From a checkpoint of a small transformer trained on Wikipedia.
Size: width 128, vocabulary 1024.
Architecture: LayerNorm before each block, rotary positions, no biases in attention or MLP, untied embeddings.
Each number is 128 + 24 x the weight over its row's rms, rounded and kept within 0 to 255. Layers, rows and columns count from 0. The size above them is the row's rms in percent of the matrix's.

# layer 3 attention value, 128x128, rms 0.177, rows 79-127, columns 64-127
size [ 97 103  88  98  95  98  94  96 104  99  80  89  80 101 100 101  86 101  90 106 119 105  90  90  84  93  94  98  91  99  89 107  92  96 100  94  89  97  93  86  86  98  93 102  80  87 100  93  97]
[[154 115 128 156 146 120 127 125 117 125 117 120 148 128 148 130 117 126 156 156 113 141 112 160 113 154 122 116 134 104 133 121 110 142 117  96 134 166 125  63 118 148  86 119 115 125  88 126 121 107 101 129 130  93 107 127 140 149 128 159 163 132 130 125]
 [123 110 168 118 175  99 119 129 132 145 123 105 123 119 123 123 150 133 122 159 107 138 131 118 108 177 125 130 164 125 148 137 123 113 127 104 137 163 101 113 105 136  99 140 143 136  91 115 138 113 167 153 130 196 114 137 133 124 155 137 103 135 145 112]
 [ 89 141 127 128 128 133  87 156 159 120 137  86 136 138 107 144 119 166 151 147 150 118 132 102 107 121 144 114 139 118 108 104 177 182 133 110 124 141 119 150 162  99 136 126  96 137 105 132 107 116 127 157 137 124 127  95 111 114 105 149 162 120 102 124]
 [132 122 144 141 137 123 130 104 133 150 156 109 126 128 138 166 101 128 146 146 102 133 128 105 106 125 145 142 100  97 106 108 125 101 127  94 115 158 154 145  96 110 128 130 123 144 182 102 117 122 136 107 145 145  76 118 127 156 141 134 108 162 123 152]
 [149 110 135 156 146 119 170  96 113 133 104 127 112 105 121 160 113 138 156 143 131 158 131 115 142 115 119 133 111 165 109 142 160 117 116 143 138 148 127 126 118 106 137 145 171 108 109 113 139 113 156 122 110 142 116 164 134 183 137 111 187 158 126 179]
 [154 164 161 140 143 138  83 112 109 121 200 104 171 119 134 108 153 140 102 142 134 127 106 105 107 135 152  98 122 120 151 137 129 134 146 142 117 143 152 108 110 137 162 130  72 137 160 118 132 123 116 123 131 148 149 115 123 125 124 143 123 148 159 136]
 [133 115 164 121 136 140 134 125 129  97 133 111 133 155 109  99 111 113 110 112 113 128 144  86 103 149 150 130 115 122 151 107 113 167  71 159 106 169 155 116 152 112 105 113 142  80 100 113 112 143 133 145 126 202  93 129 121 131 117 154 109 106 126 156]
 [125 152 110 170 109 146 145 144 159  80 125 129 150 148 127 150 114 136 135 130 109 107 109 126 109 105 147 121  96 170 120 125 168 117 120 118 131 114 108 105 140 113 171 134 147  87 114 105  92 167 150 149 116 121 128 136 109 110 130 156 166 144 127  91]
 [124 112 151 183 153 112  93 132 149 118 115 134 152 149 132 130 149 113 128 150 119 155 126 161 123 107 162 143  89 135 106 128  90 139  92 139 107 101 197 142 128  92 119 110 104 126 130 121 157 155 113 106 140 124 120 150 177  94 149 173 136 128 141 116]
 [173 140 124  93  92  99 128  85 129  74 142 144 152  83 141 135 134 118 163 134 155 130 117 106 124 169 133 138 127 145 120 153 121 124 167 116 177 147 145 127 157 121 155  92 157 127 134 100 149 108 130 152 118 111 150 141 106 110 184 121 151 109 113 125]
 [192 136 161 124 133 148  96 108 100 139 130 122 129  98  97  96 111 180 134 130  97 139 135 109 109 119 133 174 132  90 143  96 159 144 138 148 124 145 175 143 129 122 130 149 100 113 172 101 193  94 141 141 119 144 110 128 130 134  89 128 126 128 156 157]
 [138 109 138 125  62 131 149 123 129 135 111 126 100  96 114 129 110 115 141 117 117 133 119  96 107  95 141 134 106 127 185  71  88 140 142 121 137 116 103 125 176 146 132 116  78 139  97 126 121 126 117 131 122  88 145 102 164 163 114  99 150 111 134 150]
 [ 65 134 135 131 149 181 145 131  90 144 115 118 129 182 154 127 110 134 118  97 138 112 105 155 103 133 117  92 162  83 158 156 162 125 118  96 111 128 131 136 140 120 124 133 128 105 101 120 136 111 160 144 122 176 121 107 102 158 127 124 105 143 144 105]
 [128  95 137 123 129 123 133 112  93 117 117 143 154 114 179 154 139 153 148 138 131 127 125 113 144 135  96  91  99 134 136 114 108 107 159  93 118 146  82 105 110 101 135 113 170 124 154 131 125 136 125  66 110 127 154 129  82 104 153 102 147 129 152 101]
 [104 172 117 104 129 102 115 125 140 124  82 129  94 133 153 174 129 108 138 132 112 116 127 138 114 161 120 102 173 147 151 114 112 109 158 137 180 114 105 144 163 130 123 140 109 182 103 117 151 119 152 170 151 131 144 177  99 133 219 135 129 107 104 133]
 [148 138 118 140 124 131 124 137 153  94 131 117 155 182 144 109 135 124 117 120 117 157 116 152 139 120 118 119 112 114 112 127  73 169  69 119 102  84  94 113 135 134 110 172 112 109 103 184 100 115 112 112 155 115 117  84 112 126 106 121 154 132  96 170]
 [144 113 150 101 133  78 149 149 103  99 160 129 176 137 125  92 145 115 160 123 135 163 106 113 132 115 106 139 124 141 137 120 132 116 103 169 126 111 159 112 135  70 144 156 132 112 128 102 128 145 108  85 114 118 142 137 129 121 155 120 121 123  89 128]
 [126 122 152 158  84 137 112 132 108 147 139 107 128 142  84 129 118 160 125 110 118 150 157 130 154 107 126 161 135 117 114 104 128 110  91 132 174  89  74  75 131 167 126 168 114 132  95 134 170 106 163 138 142 118 135 120 157 138 115 109 131 109 145 140]
 [160 130 118 153 140 110 124 130 126 121 119 132 109 179  80  87 106 141 134 113 164 109 144 106 131 129 157 146 126 161  92 105 125  75 126 125 119 128 117 119 146 111 154 128 106 152 128 120  99  92 127 134 142 150 165 149  68 108 165 130  84 116 136 153]
 [139 132 123 130 113 150 145 145 130 138 156 117 137 143 131 150 127 125 102 119 142 156 187 128 127  99 146 135 117 155 125  97 131 144 111 108 142 142 116 161 133 109 113 150 141 103 130 124 130 158 128 113 157 125 111 112 101 100  68 134 132 146  83 172]
 [ 99 111 148 127  99 134 154  89  94 110 116 100  74 137 152 132 111 106 152 111  95 118 146 150 153 112 117 130 160 126 120 107 164 124 161 158 125 122 125  93 143 107  98 113 187 111 117 108 167 134 160  99 146 103 110 175 111 120 152 134  94 152 110 137]
 [132 106 102 141 166 115 134  74 115 120 122 110 106 122 123 161 136 136  83 160 132  67 100 122 112 143 133 130 137 144 148 109  81 166 167 119 169 118 103 157 170 163 125 105 152 159 101 161  80 134 130 143 128 157 157 105  95 117 130 144 101  97 136 159]
 [144 141 103  76 120 144 118 145 144 140 112 156 160 122 124 113 149 127 141 109 136 141 144 131 159 129  96 109  91 158 153 167 146 107  98 100 135 103 148  94 107 123 143 150 117 104  99 128 160  93 155 108 178 154 109 121 103 138 136 117 147 134 139 115]
 [154 117 159 137 128  99 126 177 107  97 118  90 114 136 103 113 146  95 147  97 111 167 135  99 126 138 123 109 133 140 152 133 102 137 113 133  93 173 122  90 148 118 121 101 120 111  92 135 140 145 162  97 108 123  96 157 158 155 150 162 107 126 160 152]
 [ 96 148 143 131 150 120 126 151 136 146 166 100 142 127 134 136 190 170 134 138 181 162  84 134 102  99 132 127 104 124 130 130 141 127 156 121 101 162 124 145 153 164 177 142 124 140 109 165 153 115 133 143 161 120 128 144 121 135 176 143 114 152 115 109]
 [192 122 116 130 145 128 150 126 112  90 112 181 121  79 143 119  84 123 131 170  92 146 132 117 145 136 145 144 147 143 140 136 153 110 154 123 141 137 142 148 102 147 137 141 122 147 136 147 111 113 134 131 144 176  81 156 114 143 108 132 120 129 144 136]
 [155 127 102 152 111  97 115 169 143 133 118 127 154 142 111 127 141 134 150 109 120 142 156 144 136 133 138 171 145 127 127 101 154 120 161 111 100  91  74  82 130 101 141 169 110 152 107 140 134 118 141 142 119 111 144 169 127 125 178 138 120 143 160 118]
 [128 167 131 130 134 120 113 171  79 154 141 136 108 128 144 123 160 119 120 133 104 173 134 132 124 122 140 109 171 142 163 109  99 112 143 101  76 122 165 152 126 169 155 120  90 106 165 146 133 129 173 143 130 128 135 191 138 135  81 110  83 167 122  81]
 [122 107 110 131 102 117 118 100 144  75  56  93 100  91 141 135 132 132 182 127 105 117 127 169 144 148  86 117 121 137 136 103  99  86 105 128 130 148 169 110 195 122 128 130 139 125 129 118 177 104 151 127 157 125 167 139 129 127 122 136 167 142 106 106]
 [144 135 103 129 139 144 134 110 135 130 165 141 142  78 150 163  82  90 137 150 119 100 127 146 142 112 123 104 115  97  91  96 133  99 113 143 105 131 134 147 107 116 147  92 135 148 129  81 108  94 141 113 150 116  99  99 137 129 113 138 104 139 168 137]
 [111 110  96 132 121  71  86  99 133 125 118 128 120  67 128 137 166 101 113 130 125 109 149 111 138 142 125 156 126 150 169 155 139 126 176 124 144 150 164 146 122 120  92 123 151 135 135 152 119 129 152 162 102 160  87 148  93  93 175 115 127 139 154 126]
 [146 122  70 110 122 123 117  89 177 156 180 118 138 112 107  73 184 172 128 138 106 123 146  88 118 133 122 153 131  95 109 139  89 108 162 101 140 148 144 136 107 109 134 118 124 136 114 101 142 105 112 152  87 143 152 141 119 137 134  93 126 161 156  86]
 [133 122 138 109 126 124 136 145 154 147 130 140 110 120 116  95 158 110 107 161 141 106 136 155 129 119 154  66  75 153 146  91 125 118 145  88 162 139 146 102 160 156 190  72  92 130 105  93 112 111 146 123  97 100 114 163 111 106 158 102 127  82  85 131]
 [113 140 139 180 108  95 140 148 126 124 117 146 161 127 135  89 157  97 161 137 159 107 122 144  95 116 145 122  99 110 161 133 144 137 166 111 136  95  65 162 141  98 137  97 146 119 123 137  97 112 120  89 135 137 130 163 175  96 102 104 191 162 180 118]
 [140 118 143 114 141 111 185 131 124 107  86 101 172 168 134 113 105 117  99  99 106 103 130 157 111 176 167 150 139 157 142 117 118 123 163 185 157 163 121 125 141 128  77 125 184 143 166 129 164 122 141 150 111 133 101  98 122 120 174 111  78 106 142 128]
 [118 115 158 164 149 144 119 103 125  99 118 108 140 117  97 147 152 121  69 145 133 137 135 114 143 126 146  93 123 150 140 113 172 118 114 130 147 143  89 112  79 138  96 117 144 113  85 108 106 135 151 125 140 136 140 134 108 145 135 138 153 129 143 131]
 [126 142 126 108  95 156 110  89 122 133 147 178  94 130  89 118 147 141 157 166 105  96 193 113 102 112 138 143 150 106 135 132 156  97 132  99  89 129 125 129 118 109 151 112 123 149 119 126 136 100  96 110  97  96 136 170 178 111 123 144 149 120 145 150]
 [165 136 128 129 139 111 116  67 158 113 153 153  50  81 188 103 183 127 152 115 112 116 142 130 163 140 124 116 157 147 121 156  98 162 144 119 137 134 124 129 119  94 117 143 104 122 126 130 120 135 127 146 116 165 135 128  91 115 135  71 124 142 113 114]
 [124 129  99  94 144 142 138 114 131  91 135 103 121 115 145 114 115 168 115 116 149 126 102  88 167 147 104 130 130 142 104 137 128 128 148  91 168 145 167 106 132 125 148 149 124 122 114 122  87 133 108  97  99  94 122 175  94 122 132 131 124 144  77 208]
 [153 131 109 159 126 134 157 120 102 166 149  80 115 131 152 131 128 155 136 109 139 127 144 131 143  97 120 139 189 108 140 104  82 142 150 152  51  82 138 144 137 103 129 117 170 121 130 161 154 150 101 127 177 124 129 134 100 137 175 110 107 116 110 147]
 [144 139 123 114 126 111  99 190 122 129 129 143 107  72 131 137 147 138 119 156 170 138 124  99 130 107 106 173 126 130 143 131 132 158 138 119 160 120 133 146 159 169 136 130 107 208 149 126  77 121 144 125 141  87 137 135 116 118  94 144 114 117 107 165]
 [113 105 129 144 110 130 108 123 150 151 154  96 131 143 120 152 110 164 102 108 107  95 163 108 103 142 175 157 170 161 104 146 109 128 130  85 157 137 179 158 124 147 156 115 129 158 153 148 132  93 150 147 141 146 137  95  81 147 157 171 112 119 156  90]
 [136 143 147 181 106 133 152 117 149 164 111 136 122 151 162 118 125 167 138 122  64 122  84 136 116 104 106 114 129 125 161 109 115 165 121 130 156 111 152 120 109  90 105  83 127 126 115 174 124 161 106 120  99 164 152  98 137 133 160 148 140 143 175 105]
 [124 153 145 173 138 145  99 150 111  96 110 110 106 100 149 121 119 135  94 128 111 136 104 159 127 144 116 134 142 126 136 110 146 173  97 188  93 120 137 120 139 154  97 164 148 134 132 160 160 150 137 130  97 109 114 100 142 120 116 107 202  86 116 172]
 [157 136 124 102 140 147 133 125 161 136 154 148 109 119  86 124 122 190 112 131 127 106 144 148 199 137 119 172 161 110 127 154 132  90 140 116 172 120 134 109  96 107 118 139 137 179 163 109  96 128 104  97 120 138 150  84 137  99 152 124 123 105 100 155]
 [113  99 148 177 151 144 100 130 105 116 142 100 150 137 109 119 122 135 137  88  97 161 144 114 118 132 134 127 118 128 154 147 136 106  81 104 113 151 130 143 125 163 133 123 136 106 117 140 116  79 115 148 150 118 178 104  72 118 162 151 124 102 135 119]
 [141 127 112 167  82 126 178 114 111 183 134 113  63 163 144  86 126 126 148 105 170  97 149 139 164 177 126 102 134 140 139 111 123 165  85 132 113 120 125  84 116 122 105 146 165 110 119 126 128 187 155 132 176 132 116 109 125 116 111 106 158 145 131 151]
 [141 125 139  98 139 138 114 127 168 104 127 129 118 131 127 139 144 136  95  97 142 128 123  86 108 103 130 151 133 169 117 120 129 118 103 135 115 172  71  85 128 106 177  95 167 127  81 128 140 106 175 143 122  91 110 115  78  82 116 136 140 103 145 117]
 [122  88  99  80  89 119 173  91 164 121 134 126 133 117 127 110  78  97 127 138 131  92 136  98 141 135 130 138 129 130 112 125 105 164 144 102 153 170  92 142 117 104 121 133 147 147 132 105 123 122 126 164 100 113  85  95 123 104 119 161 141  79 131 113]]
# layer 3 attention output (transposed), 128x128, rms 0.154, rows 79-127, columns 64-127
size [101 108  99 105 103 101 103 101 114 107  96  97  92 115 102 110 106 105  98 114 120 109  95  95  96  94 106 101 105 109  95 114 103 114 107 101 100 108 104  95  90 106 101 104  89  95 102 100 100]
[[110 120 203 174 129 137 145 114  64 119 157  98 138 105  99 131 170 147 141 136  97 151 123 109 140 123 147 112 139 156 112 135 167 130 121 135  65 116 162 141 107  83 153 132 116 134 134  79 146 160  98 115 132 151 102  92 134 155 122 158 137 127 154 131]
 [185 133 132 137 110 149 178 125 181 125 118 119 159 127 148  83  98 181  89 116 106 112 129 135 134 121 135 141 105 133 161 102 162 109 120 147  90 141 169 110 131 142 154 122 114 143 134 105 116 128 116 162 115  90  99 161 139  85 143 138 160 126 157  92]
 [113 131 131 137 137 119 128 138 105 137 137 169 108 122 162 154 124 111 155 153 140 124  90 133 125 132 131 112 132 113 147  99  94 166  97 141 168 140 122 118 123 153  84 166 109 109 151 123  88 147 157 123 115 118 134 102 134 121 110 146 118 131 137 143]
 [128 154 109 150 130 169 129 175 107 156 148 120 110 130 137 139 152 120 111 125 164 154 113 108  79 114 136 136 158  78 165 139 130 129 113 143 137 150 113 122 138 114 103 144 159 208  88 169 179 124 116 166 187  94 110 155 130 121  80 131 126 140 137 112]
 [109 133 147 116 127 148 116 145 154  95 123 116 142 152 134 127 108  97 137 153 154 135 134 142 103 125 172 140 181 156 192 143 168 130 148 154 141  92 146  83 116 117  89  88 113 164 132 131 131 120 121 154 138 128 117 139 146 139 105  87 155 148 135 103]
 [154 142 134 130 115 185 174 166 142  84 127 134 114 109 151  81 125 110 124 120 143 143 146  78 131  84 137 145 104  87 111 136  99 103  82 122 102 110 134 137 144 116 133 160 148 128 123  92 122 100 120 111 110 141 152 108 110 160 132 132 121 114 149 135]
 [140 144  97 129 104 154 107 133 122 146 144 149 119 127 158 153 140 139 147 116 151 108 102 121 103 123 114 167 133 160 122 138 160 123 149 103 100  91 116 122 117 154  83 126 137 143 191 103 116 150 111 103 122 103  96 113 108 147  84 105  92 118 145 103]
 [127 135 117 113 100 150 121 173 115 104 126 148 117 121 120 102 136 108 154 146 124  81 116 131 157 117 167 124 130 121 170  95 130 118 144 142 163  71 103 122  99 146 106 100 144 113 150 137  96 119 180 100 161 180 154 140 146 135 157 140 108 122 145 154]
 [124 138 119 105 155 102 128 148 122 125 132 112 114 160 114 114 159 132 118  76 138  85 114 132 116 189 122 123 117  72 150  73 100 123  91  99 129 129 126 107 158 128  97 124 152 127 118 131 142 119 110 138 136 137 127 113 126 138 104  89 121 141 163 137]
 [127  82 121 176 133 124 149 116 138 123 112 158  96  90 128  82 120 125  86 121 134 121 170 121 135  90 118  71 112  82 169 125 103 126 115 136 105 131 135 143 146 141 134 104 124 143 117 127  84 120 108 130 155  98 152 176 111 150 147 148 112 122 118  96]
 [148 144  90 120  99 139 121  90  97 119 159 155 103 138  97 136 104  92 117 109 145 146  97 111  75 105 133 167 101 107 102 139 131 112 103 112  98 116 136 122 173  97 101 138  97 121  95 111 112  95 117 125 133 108 143  86  96  98 102 115 103 103 152  99]
 [104 153 137  87 144 168 126 130 128  89  90 104 140 103 116 173 170 136 169 109 169 139 112 118 136 150 152 120 125 138 112 136 110 122 155 135 193 102  97 158 114 100 109 140 137 128 136 143 147 182  99 114 115 141 124 131 136 124 170 162  92 123 125  95]
 [137 138 111 126  85 153 114 144 124 125 100 100 125 114 147 132 133  92 109 130 132 130 106 101 118  94 111 155  87 153  68 116 121  73 154 124 119 115 151 128 143 114 147  97 123  90 169 153  93 118 121  75 141 128 116 117 122  94  99 117 136 108 115 186]
 [177 137 112 134 153 101 122 110 136 124 100 109 136 155 127 125 133 116 122 123 126 116 112 123 109 107 141  63  78 132 174 145 122 109  85 122  92 158 117 150 135 103 152 106  94 101 129 140 121 151 108 118 103 140 125 113 114 184 128 108 154 139 131 114]
 [161 132 125 139 135 153 106 123 151 133 155 122 153 107 109 103 102  98  96 161 142 126  86 159 146 123 131 112  63  95 122  97 116 103 143 138 122 155 128 175  88 147 142 127 166 119 159 111 143 142 118 106 119  61 162 140 156  99 147 111  73 116  93 112]
 [101 106 142  99 145 129 106 131 108 126 147 110 128 128 128 118 131 131 148  86 144 154 118 102 159 146  76 142 120 168 169 134  94 142 125 109 116 130 144 119  87 124 108 129 129 124 117 115  90 133 108 112  83 136 109 122 156 136 140 109 115 145 124 134]
 [159 143 142 147 160 148 109 109 125 139 136 127 101 160 181 147 122 140 102  99  94  97 148 107 154 195 169 156 124 160 154 151 104 149 131 131  98 119 174 163 111 129 127 158 179 133 149 146 103 134 192 167 140 144 136 130 151 142 168 159 137 158 158 127]
 [159  85 154  88 101  88 158 143 126  93 108 114 121 138  80 123 140 127 132  96 114 147 143 127 102 124 125 146 128 141 133 113 134 118 124 117 157 117 109 147 108  97 130 134 136 149 110  89 155 157 150 105 117 137 126 111 165  79 152 155 149 115 117  71]
 [155 134 110 135 142 111 129  87 124 119 175 130  75  76 139 125  71 106 113 154 152 129 108 135 140 152 133 112 160 109 107 106 151 163 105 119 133 147 104 102 122  98 116 146 155 106 134 161 117  74 141 135 169  95 125 161 142 157 135 135 117 163 101 116]
 [114 148 123 121 138 155 105 155 115 102 114 130 108 137 119 146 133 140 128 116 109  99  90 152 145 122 141 153 105 139 152 152 127 150 148 154 163 143 107  95 105 116 131 144  71 151 104 171 132 104 148 108 118 169 116 151 117 103 100 127  71 165 110 123]
 [118 123 128 119 127 116  51 134 152 126 129 102 119 137 100 126 152 112 105 115 110 130 133 139 113 121 146 105 119 139 109 141 124  92 123 169 136 120 160 120 117 138 152 120  99 105  98 153 121 155 114 195 170 142 145 107 171  97 118 110 125  97 182 101]
 [118 123 126 138  83 117 121  95 139 193 107 142 140  93 130 105 111 103 175  87 118 115 139 105 158 129 116 121  73 132 159  96 134 115 159 121 112 173  94 104 136 132 178 144  69 108 139 126  88  91  66 118 114 109 149 153 142 125 118 106  96 144  88 108]
 [137 132 110 137 113 122 133 123 115 111 145 116 108 140 122  88  90 112 105 147 172 146  93 149 116  79 103 165 126 180 167 135 139 141 114 133 177 151 128 116 144 117 124 122 140 136 127 105 109  89 192 120 144 169 133 118 125 120 138 115 185  89 150 138]
 [115 147 104 122 184 137 143 134 142 115 172  95 115 104 133 131 123 153 118  97  70  89 107  91 168 126 137 126  96 154 109 120 115 125 123 122 134 112 134 107 155  87 144 142 129 127 121 110 126 128 135 136 123 126 114 102 160 133  81 150 151 116 176 126]
 [132 141 172 174 129 136 116 172 143 147 113 101 171 111 162 106 131 104 146 138 115 156 151 137 107 119 137 148 132 106 122 141  78 153 118 120 139 125 114 130 147  83  88 152 169 124 117 108 119 113 159 148 124 133 114  83 153 144 123 127 120 135 112 107]
 [138 146 102 180 124  95  90 116 119 129 172 132 146 137  91 123 107 137 100 118 134 123 121 151 144 148 130 149 164 109 114 153 159 134 156 124 118 136 137 154 130  83 101  81 123 132 150 124 153 144 139 170  89 120 154 135  63 143 146  76 124 148 110  88]
 [109 119 137  97 149 123 113 116 117 123 109 154 139  79 114 120 105  95 151 109 139 117 103 143 124 146 134 110 107 133 116  91 164 146  82 144 161 130 136 131 137 138 122 135 175 143  86  72 133  86 129 150 136 150 163 142 152 114 118 167 130 120 115  92]
 [117 135 116 132 127 165 146 146 148 140 133  72 147 149 106 118 122 126  78 161 109 170 174 119 137 117 114 128  90  84 113 162 107 136 116 127 145 111 109 156  80 110 132 138 144 134 141 115 168 121 139 140 117 136  69 111 101 115 134 133 133 109 178 169]
 [146 116 151 145 121 123 128 100 116 168 170 112 134 112 122 127 130  85 127 117 175 177 109 132 100 141 120  84 121 115 139 103 114 137 149 160 154 101 115 138 104 120 119 119 113 111 119 126 105 132  82 178 161  85 126 121 131 149 185 152 146  90 167 136]
 [135 148 124 148 139  69 141 162 110 120 129 104 102  99 135 129 120 121 141 143 125 159 101  91 181 116 145 112 170  89  90 175 148  92 142 160 134 124 128 104 149 119 159 145 172 146 131 174 180 142 103 128 115 159 137 156 103 118 137  95 141 115 142 112]
 [167 131 102 122 127 188 169 119 122 133 100 134 116  74 110  89 106 126 129 115 105 156 117 189 114 131 118 124 125 147 122 138 146 108 149 141 140 125 114 118 122 122 135 106 109 117 156 117 111 132  96 113 142 107 134 150 107 142 102 107 126  80 113  87]
 [167 133 144 139 118  89 149 144 114 135 105 173 144 112 131 136 104 115 151 100 130 136 136 127 148 113 105 186 114 110 133 159 142 154 144 109  91  93 159 121 135 142 115 136 163 152 106 169 109 105 108 140 128  86 136 112 104 181 126 169 149  83 122 137]
 [108  83 120 147 125 124 118 144 153 139 110 131 123 115 133 144 106 139 113 117 132 136 125 127 116  98 109 103 114  51 140 140 128 122 132 114 161 146 120 109 122 148 153 132 154 123 141 148 125 147 110 124 122 143 157  81 130 153 146 162 126 117 139 100]
 [121 121 118 106 100 178 148 103 139 109  89 120 125  52 166 109 151 135 124 114 108 127 129 125 158 135  82  94 157  94 115 146 105 106  84 124 129 127 126 128  97 127  88  86 115  96 132 121 176 129 134 138 174 185  92 156 109 147 151 121 114 128 122 107]
 [166 142 109 138 120 136  97  96 131 139 137 125 157 140 125 105 153 140 141 131 133 128 132 132 115 140 153 153  84  97  93  61 135 129 150 120 102 107 160 120 148 119 105  82 109 141 143 116 137 114 132 137 112 117 120 122 146 124 126 151 107 124  79  95]
 [173 155 128 126  98 170  72 112 130 140  98 190 165 157 100  98 104 133 170 116 127 135 148 151 136 132 128 171 112 178 128 153  90  87 166 131 103 116 106 115 153 139 153 106 115 182 137 118 153 111 125 110 156 155 128 135 122 118 137 116 129 176 110 154]
 [140 211 122 137 143  90 107  96 107 112 107 145 117  70 120 202 149 179  67 148 106 166  92 135 121 105 109 107 128 129 129  96 146 127 115 159 108 117 120 130 161 121 125 120 123 110 131 141 118 147 124 135 100 130 135 155 113 129 115 117 162 140 158 145]
 [172 103 112 107 122 126  99 145 139 138 128 130 138  84 105 119 120 128 126 158 152 113 138 118  94 126 108 112 142 153 181 157 127 158 167 111 117  87 161 144 120 132 145 168 123  76 146 152 129 126 101 140 113  80 146 114 114 144 163 134 122  87 122 100]
 [144 127 124 158 137 143 100 148 100 179 128 139  89 142 127 127  91 110  98 137 130 148 164 131  81 133 122 112 164 131 167 142  98 133 124 111 138 150 112 144 108 100 156 138 111 135 116 135 117  92 145 134 167 152 175  86 146 141  92 124 104 201  97 132]
 [129 101 148 112 127 149 135 147 115 146 110 109 130 125  97 146 117 117 148 120 134 165 127 132 141 164  94 128 108 168 105 149 115 133 124 131  88 139 107 157 136 181 126 152 142 163 171 132 146 106 121 136 148 147 131 126 132 104 102  71 124  87 119 110]
 [129 116 114 135 164 126 155 131 115 128  98  98  80 126 116 111 116 118  93 123  97 154 168 121 120 160 160 123 149 108 158 155  98  82 127  96 122 163 133 104  65 152  91 147 141 132 124 100 129 131 131 143  87 121 107 110 122 119 126  92 118 166  92 123]
 [119 146 111 130 125 122 140 139 118 110 134 133 102 130 115 123 117 109 147 127 148 160 145 124 124 113 107 138 123 113 122  86 139 148 134 170 143 151 108 123 154 120 112 137 138 119 152 149 126 116 128 127 153 130 129 121 131 117  92 162 151 118 104 153]
 [107 110 112 121  98 162 142 109 119 134 150 141 160 131 135 100 201 106 213 138 132 110 125  91 131 123 113 140 107 134 157 128 102 133 124 137 131 142 119 169 149 134 159 120 125 144 165 126 128 153  97 110 146 108  99 164 115 132 124 106 128  83 112 144]
 [101 146 108 111 114 134 136 115  84 103 182 137 154 131  85 106 169 123 161 105  84 138 108 153 150 164 109 108 137 140 136 136 139 163 129 114 123 130 140 135 126 138 135 112  90  98 156 104  62 207 124 112 106 126 155  75 133  91 138 119 138 122  95 124]
 [139 132  65 149 139  76 156  93  99 141 107 167  91 107 102 183 130 137 136 144 139 117 125 120 114 104  90 132 163 130 117 133 148 117 150  89 108 113  94 117 110 141 166 113 161 102 110 104 100 133 124 107  84 133 141 122 140 116  98 129 157 160  93 108]
 [159 133 128 106  99 111 150 120 176  98  95 154  92 146 154 121  92 130 163 122 186 137 135 136 147 121 156 127  98 148 122 136 139  96 129 122  77  87 125 121 170 127 108 131 111 104 127  83  81 145 114 124 138 101  97 105 152 142 111 126  95 113 162 166]
 [126  99  91 117 137 122 104 120 107 117 142 138 118 176 115 100  93 133 158 149 129 133 123 126 136  98  94 126 123 190 147 103 158 153 107 191 141 134 142 129 104 161 106 139  73 134 134 132 142 148  93 200  95 160  91 123 174 135 153 144 174 109 113 114]
 [112 155 135 142 162 133 150 159 123 136 115 119 126 108 109  82 136 159 151 163 120 115 126 135 152 141 171 121 137 116 135 166 115 151 113 114 144 105 123  67 111 130 139 184 106 108 171 109  87 118 155 108 129 157 152 130 110 187 117 128 121 121  90 103]
 [110  73 135 144 155 119 118 116 124 151 134 162 121 128 157 115 140 175 118 105 155 117 109 114 113 142 160 143 159 134 110 127 153 107 130 168  94 108 141 116 100 155  92 140 115 120 147 150 120 153 100 135  89 108 181 131 117 154  95 132 113 122 107 108]]
# layer 3 MLP up, 768x128, rms 0.229, rows 0-3, columns 64-127
size [109 116  95  99]
[[146 133  90 148 184 156 104 143 137 113 103 127 135  75 106 155 160 157 115 147 135 127 124 151 150 104  92 166 132 119 124 115  83 118 136 157 115 117 153 109 162 149 136 116 115 108 160 138 151 180 124  96  86 122 112 120 119 138 143 129 119 139 129 145]
 [129 105 122 108 138 109 137 133 167 146  89 137 142 148 159 176 149 126 144 164 133 127 119  88  69 157 113 117 158 132 142 100  76 117 136 162 138 135 105 106 139 143  93  86 107 121 143 120 129 107 152  70 107 161 114  87 128 141 110 103 135 134 130  88]
 [119 170 121 133 144 156  91 154  96 124 114 109 142 112 155 132 109 124 114 126 133 176 123 156 106 102 153 106  89 152 120 139 114 127 145 155 117 124 136  97 176 105 107 131 126 117  96  93 133 124 157 179 141 151 119 107 101 156 140 102 141 210 116 109]
 [ 77 156  89 104 142  96 103  99 146  91  75 131 113 119 127 138 159 164 139 118 147 125 125 106 188 152 142 177 128 111 122 158  89 162 125 153 140 131 146 129 135 128 147 140 124 125 128  97 135 130  88 105 133 148 122 119  93 131  91 137 152 117 127 130]]
# layer 3 MLP down (transposed), 768x128, rms 0.215, rows 0-2, columns 64-127
size [105 103  99]
[[158 131 158 102 130 107 171 137 101 108 136 105 152 125  94 119 148 157 124 142 155 140  89 146  93 101 116 119 150 144 115 159 114 159 117 175 164  87 136  79 120 145 159 132 108 149 111 108 146 136 127 146 132 116 117 117 120 108  87  99 157 109 132 148]
 [142 140 121 141 126 166 146 111 125 142 116 175 129 138 134  93 115 112  84 115 130 141 112 101 139 140 146 119 110 136 142  99 192  87 113 112 142 128 163 160 119 131 146 156 137 104 109 139  74 116 102 129 178 164 151 136 139 106 128 124 132  69 135 165]
 [127 136 124 120 119 108 115  90 135 122 116 129 122 119 146 150  89 130 113 156 104 178 123  85 100 121 133 135 126  95 120 163 144 138 179 120 118 133 135 148 136 167 150 128 136 101 148 116 147 133 123  95 126 122 118 158 110 136 120 143 149  88 140 128]]